Weights of a small GPT-style language model, trained from scratch on English Wikipedia: 5 heads of 32 (1 for keys and values), untied embeddings.
Each number is 50 + 10 x the weight over the matrix's rms, rounded and kept within 0 to 99. Layers, rows and columns count from 0.

# layer 6 MLP down (transposed), 640x160, rms 0.135, rows 151-171, columns 80-159
58 36 56 45 52 45 46 44 73 37 32 53 45 49 50 60 58 41 43 33 34 51 42 53 50 72 60 63 69 53 50 56 37 34 43 56 53 44 44 46 37 57 64 45 41 47 51 47 55 42 49 32 54 42 36 48 50 67 47 49 67 47 56 46 41 57 44 45 53 53 55 29 42 42 73 46 47 45 51 42
62 45 55 64 35 57 38 60 36 36 54 65 56 46 53 55 49 50 55 63 57 54 59 58 66 61 59 52 58 54 64 51 52 60 56 58 41 40 42 44 42 39 60 48 66 59 65 46 49 30 55 38 42 56 36 33 53 38 55 72 58 46 53 71 47 40 51 45 38 47 51 47 41 37 57 58 58 38 48 28
51 48 57 54 49 55 42 50 33 48 52 52 54 61 59 52 53 44 40 46 45 54 62 63 55 68 64 66 44 46 44 36 41 47 63 59 40 32 48 52 34 41 57 35 66 48 60 49 52 38 40 32 42 20 35 44 62 43 46 45 32 62 56 42 53 43 44 43 51 40 41 81 53 51 69 58 52 56 54 54
47 46 57 59 51 55 55 41 39 41 51 41 43 45 49 50 60 49 52 53 45 56 51 56 38 57 41 56 48 49 55 35 51 56 49 51 39 59 46 40 49 56 43 44 60 58 41 49 47 31 45 33 51 55 44 52 56 53 59 46 47 52 43 54 51 54 58 56 49 51 52 32 43 59 58 43 56 55 44 39
56 43 54 52 53 51 53 55 32 55 53 43 60 53 42 43 55 57 47 51 55 49 53 46 54 39 58 55 47 55 47 50 51 46 44 51 59 62 45 69 55 51 47 60 61 48 41 56 44 57 51 41 51 51 40 53 52 43 48 50 00 44 53 52 50 50 50 64 51 47 41 62 57 48 48 47 53 83 52 48
57 52 43 48 41 58 44 61 60 74 42 60 56 41 58 61 57 50 59 53 46 39 65 61 75 49 64 30 43 51 44 21 38 62 48 69 31 47 39 59 50 47 48 51 51 72 37 33 59 43 49 58 42 45 45 64 34 35 53 50 54 54 40 60 36 37 49 43 53 30 46 45 39 41 42 29 68 44 56 34
47 61 50 36 44 48 48 41 64 50 51 45 43 48 41 59 71 60 57 51 66 50 49 55 48 55 33 36 54 54 50 38 54 46 63 56 45 56 49 65 45 40 36 57 35 51 44 35 59 53 51 55 37 34 57 48 37 41 49 46 40 59 48 48 48 34 43 59 50 40 56 29 43 53 37 46 49 60 38 56
61 35 55 43 46 57 30 42 58 66 48 52 60 38 52 47 30 56 64 49 44 64 47 46 56 34 52 43 48 53 50 47 49 56 66 36 51 67 63 47 40 60 28 50 29 50 59 33 46 47 54 62 49 41 44 38 55 43 54 56 69 50 41 57 41 49 54 49 50 54 58 34 77 62 29 45 35 34 50 41
58 45 45 29 44 48 50 43 42 40 54 51 51 51 39 59 53 41 71 46 41 53 45 66 44 48 42 46 52 53 49 54 54 51 49 48 54 63 52 36 22 38 58 55 47 55 48 43 41 55 55 62 51 30 59 70 42 41 50 41 33 63 52 44 51 60 51 58 64 40 52 55 64 39 50 48 46 72 46 67
57 58 68 55 46 63 47 49 48 33 53 51 44 55 60 47 53 49 50 58 44 48 58 54 54 60 49 55 57 41 52 46 48 61 47 58 52 48 55 62 50 56 56 48 55 53 43 44 67 44 47 36 46 69 56 39 45 42 58 44 08 62 48 28 33 60 41 63 43 41 59 43 38 70 58 65 48 57 44 49
40 48 57 70 58 23 36 37 48 60 40 55 50 40 45 38 36 75 68 50 53 52 53 57 44 36 48 55 48 45 47 44 58 56 54 57 57 49 67 59 54 31 37 44 67 40 57 63 45 45 57 48 48 31 56 48 31 68 48 34 60 65 66 55 49 62 56 47 40 52 56 65 58 49 58 50 37 35 60 56
50 52 41 44 52 61 48 48 53 40 47 58 31 51 64 45 35 44 60 57 61 46 44 39 61 42 47 48 66 61 60 33 54 30 46 52 56 30 65 71 45 42 56 55 61 48 35 61 58 46 43 46 54 28 59 65 39 54 49 50 36 52 52 45 37 34 38 54 53 44 50 57 51 64 62 56 45 60 52 60
52 65 58 42 48 57 47 39 41 71 64 49 37 51 44 39 53 45 48 51 51 53 57 44 38 57 61 49 49 51 44 37 36 55 60 55 45 61 47 66 47 44 57 49 61 53 48 45 49 62 51 53 57 36 56 25 47 45 52 52 39 58 54 52 64 56 43 57 58 48 55 57 59 46 42 50 52 57 51 47
55 38 39 39 41 65 60 47 32 41 55 46 49 61 53 60 54 62 54 56 54 57 43 46 59 55 50 47 55 50 51 56 55 45 45 51 55 53 47 60 57 47 78 43 71 49 62 45 33 55 44 63 63 52 62 52 55 62 46 52 31 55 43 52 44 51 61 51 58 39 52 54 53 54 56 73 56 68 42 56
67 56 51 44 55 44 49 56 68 36 42 52 50 64 47 51 49 50 60 53 58 58 58 53 48 53 41 56 56 39 56 48 47 50 38 70 36 52 44 37 66 53 49 46 61 48 50 50 62 55 42 59 60 57 59 69 44 52 56 70 38 52 56 50 50 49 59 39 55 39 52 64 46 45 46 63 68 44 60 53
38 40 71 49 43 44 57 60 52 36 32 50 55 41 44 59 40 47 54 43 36 65 49 59 58 55 41 57 44 53 66 63 45 36 54 43 51 43 59 51 31 52 75 31 68 58 46 48 39 58 55 63 50 48 61 37 44 50 56 31 27 46 72 31 45 54 45 63 33 37 60 19 45 42 46 59 54 84 74 50
37 48 44 54 50 40 59 44 51 34 50 53 62 57 52 55 46 58 54 61 46 44 39 53 64 48 58 61 58 54 44 40 56 45 50 52 44 40 45 62 59 48 47 53 63 46 41 57 63 49 43 34 48 50 35 41 57 47 56 41 02 50 46 42 56 42 65 52 56 56 57 60 41 54 55 52 60 87 44 53
47 47 53 50 54 38 61 57 48 58 37 58 57 68 49 62 55 55 53 53 57 53 46 70 56 55 43 56 61 48 56 38 44 63 46 43 47 71 40 57 50 42 54 44 58 58 51 45 48 42 56 57 50 63 47 57 44 49 37 69 24 44 44 50 34 57 38 62 53 48 36 74 62 56 36 53 54 69 53 50
59 49 53 50 46 61 60 59 41 52 56 52 60 62 39 53 47 59 55 46 44 54 33 47 45 36 55 55 33 53 67 40 43 39 54 40 53 56 50 55 39 52 45 56 43 38 54 54 43 49 48 41 48 54 42 55 45 50 50 55 00 43 48 57 47 64 62 53 36 42 47 53 57 43 66 38 54 90 49 43
53 53 49 48 45 52 46 57 38 41 61 58 61 43 43 52 49 47 46 46 40 55 56 51 55 48 53 48 51 50 48 51 50 40 60 59 53 50 43 68 54 56 44 49 52 57 47 56 53 60 51 44 49 50 48 50 41 53 52 51 00 50 46 61 49 48 51 55 44 51 58 53 51 50 51 46 53 85 52 54
39 58 68 35 49 40 61 30 61 49 51 54 61 49 47 50 61 45 57 50 31 36 58 43 39 43 47 54 55 49 49 48 65 37 58 54 57 50 61 54 45 53 60 56 53 50 45 28 53 48 48 47 56 59 45 53 42 38 40 36 54 43 55 28 44 47 62 61 60 64 62 33 65 50 44 44 52 55 49 60
# layer 6 MLP up, 640x160, rms 0.152, rows 152-171, columns 80-159
49 33 44 51 45 37 31 45 52 38 58 49 69 46 37 43 46 54 51 49 49 59 48 51 39 50 34 54 46 27 61 47 54 51 58 69 53 53 47 42 56 43 55 62 54 54 65 52 54 68 56 42 36 36 65 52 55 54 67 39 62 55 42 53 46 53 38 31 60 49 54 61 59 63 39 51 34 49 63 54
44 40 43 53 46 30 44 47 53 40 68 54 26 43 46 59 37 72 40 48 39 33 57 45 56 39 45 40 52 52 52 50 51 40 16 58 58 51 44 55 68 40 61 58 38 54 43 50 42 72 51 48 43 75 56 69 42 57 56 48 60 52 54 65 42 38 49 45 60 67 42 39 40 45 63 64 45 51 53 50
53 51 47 45 54 42 46 43 57 44 57 45 68 43 56 52 54 32 46 51 44 38 51 41 52 67 54 45 50 62 49 41 54 44 28 67 38 38 61 47 49 56 40 61 49 43 52 34 54 51 55 38 69 33 51 54 60 61 48 26 54 35 46 54 47 61 23 52 67 39 55 58 45 54 51 44 47 28 49 71
58 57 48 51 50 55 36 51 50 43 63 32 41 48 61 45 49 58 39 54 40 44 40 34 64 52 50 55 57 52 59 57 62 34 45 72 42 43 77 46 50 50 43 64 38 58 29 39 61 49 42 36 45 45 39 48 44 49 42 44 54 31 57 53 54 46 53 42 65 57 43 50 51 47 45 69 35 45 51 44
44 41 55 75 43 52 27 50 36 59 60 43 50 25 57 32 54 46 62 54 50 68 43 47 58 49 29 62 47 56 66 50 55 53 51 57 65 51 61 44 75 63 44 61 56 50 46 59 49 68 49 52 47 51 53 70 43 56 52 48 55 58 59 47 61 61 52 42 50 74 44 60 60 49 59 49 41 32 73 59
57 67 46 46 44 46 43 52 43 38 48 35 54 35 49 51 49 44 54 39 48 52 53 48 54 38 35 67 34 42 63 48 45 58 45 60 47 59 58 42 61 47 53 42 51 56 71 17 46 63 56 39 51 47 42 42 37 56 71 49 57 56 66 51 63 67 31 38 54 48 33 46 81 46 60 58 28 38 55 49
50 58 51 63 59 52 48 43 38 56 56 66 41 29 56 21 26 65 49 69 55 29 27 47 37 51 56 51 36 40 57 42 58 42 64 47 50 54 52 46 64 48 43 39 43 62 54 44 66 64 67 52 50 38 64 42 50 63 57 41 45 29 42 53 44 59 45 48 60 39 51 61 58 58 51 54 38 47 46 61
54 46 41 42 55 50 56 41 33 52 58 31 58 49 59 35 54 52 53 43 22 56 39 58 42 52 51 65 50 51 45 60 41 47 55 54 68 49 54 47 49 51 35 47 41 65 59 68 39 47 71 46 52 55 50 51 53 59 49 61 58 47 50 45 41 40 59 50 59 49 45 46 50 52 34 47 57 51 54 53
48 43 47 42 57 36 57 43 40 65 47 52 50 53 52 63 47 60 50 50 56 56 47 40 53 52 67 69 47 36 63 45 39 43 54 50 44 54 49 52 46 45 53 37 39 51 36 35 57 49 53 60 65 51 61 53 54 65 52 64 53 55 56 40 48 32 60 52 56 34 52 50 53 50 38 56 37 57 57 66
39 33 52 68 56 31 44 49 36 56 60 52 49 38 48 32 38 59 52 47 42 47 44 32 45 55 60 50 46 61 46 40 54 36 53 34 50 57 41 47 65 47 57 42 46 68 32 50 61 67 69 57 56 50 56 58 38 62 49 34 42 71 62 48 54 34 48 58 65 61 43 61 56 51 56 71 42 45 39 54
52 45 55 52 51 47 43 51 37 56 51 50 55 32 44 57 32 31 60 40 34 42 41 40 59 46 61 75 57 43 43 69 61 59 37 62 49 57 58 52 52 32 52 48 50 52 65 53 48 61 45 49 51 52 57 53 52 56 45 55 74 49 39 45 55 53 60 28 52 26 38 55 49 46 40 46 33 51 51 44
38 57 50 64 30 58 51 44 44 64 70 37 58 29 45 46 41 41 52 67 55 30 63 41 60 55 38 58 53 50 56 50 46 40 53 37 49 54 48 42 67 58 58 50 40 45 62 51 51 57 56 52 37 51 44 41 61 48 38 58 51 36 38 54 53 63 60 52 59 69 52 58 45 50 51 72 39 45 46 62
40 53 55 45 77 31 48 46 60 53 41 45 66 45 45 77 53 49 41 44 41 46 53 36 57 49 43 64 46 35 42 52 75 39 42 50 56 61 43 62 49 30 23 56 30 42 43 52 40 56 41 60 58 65 48 54 41 44 53 52 50 41 47 65 66 45 57 54 65 58 32 44 62 53 61 51 46 59 62 57
25 46 42 63 56 53 50 31 38 68 48 53 72 44 50 50 42 43 64 51 41 39 29 37 50 61 64 56 53 56 37 53 54 45 51 64 62 40 31 46 45 35 43 50 50 46 39 48 41 50 42 55 63 33 43 39 50 54 46 50 58 55 79 37 50 41 55 43 44 48 45 32 49 46 48 54 31 46 65 66
41 45 42 44 37 41 43 41 22 54 59 43 61 50 60 62 46 53 48 71 57 41 29 50 54 56 46 54 47 46 45 32 59 38 48 31 69 43 49 46 52 48 45 40 47 39 82 55 54 44 51 53 46 47 34 39 56 45 37 51 65 57 56 54 34 60 51 46 60 45 57 54 43 58 49 51 45 53 49 70
40 31 38 71 48 68 40 48 41 46 64 48 54 62 51 42 59 52 45 49 35 36 49 40 61 58 51 63 34 46 41 62 60 49 31 66 41 37 58 47 63 54 49 42 57 34 53 53 46 47 42 62 68 56 35 56 46 68 37 50 67 42 53 48 52 49 51 30 57 48 49 48 56 51 47 45 60 64 44 57
45 55 39 71 71 81 39 44 43 63 51 53 48 60 54 49 40 43 60 41 56 44 45 33 41 47 45 53 40 36 74 54 47 49 48 71 38 46 44 49 47 50 53 36 34 52 49 40 54 55 49 36 40 62 36 61 53 54 39 47 65 62 35 60 47 31 66 54 53 43 56 32 55 46 71 60 58 62 41 64
52 39 27 56 59 45 41 47 38 36 50 63 48 53 43 56 57 46 29 48 43 45 49 34 44 61 56 46 52 52 60 57 60 50 47 69 43 46 53 51 61 24 62 58 57 50 62 54 65 44 45 63 46 38 48 50 39 58 50 39 56 48 54 50 48 42 65 58 64 61 56 45 45 58 24 46 55 50 47 61
52 43 54 60 70 32 55 36 50 46 57 56 49 52 52 66 53 59 39 41 44 53 55 40 55 52 53 60 67 54 45 55 50 46 00 65 63 29 55 50 62 49 51 40 63 37 48 47 54 49 38 47 59 58 57 54 51 52 59 70 61 46 52 75 52 50 47 57 55 38 32 45 49 42 58 51 54 41 56 54
54 48 53 41 44 46 35 46 39 52 49 34 46 27 75 39 29 53 54 32 36 48 44 44 57 47 53 73 57 55 61 50 48 50 51 38 55 58 54 35 53 34 58 52 41 59 55 55 52 65 57 46 46 55 65 65 41 56 64 43 48 37 55 53 48 52 46 32 62 50 28 72 52 50 52 56 32 47 56 51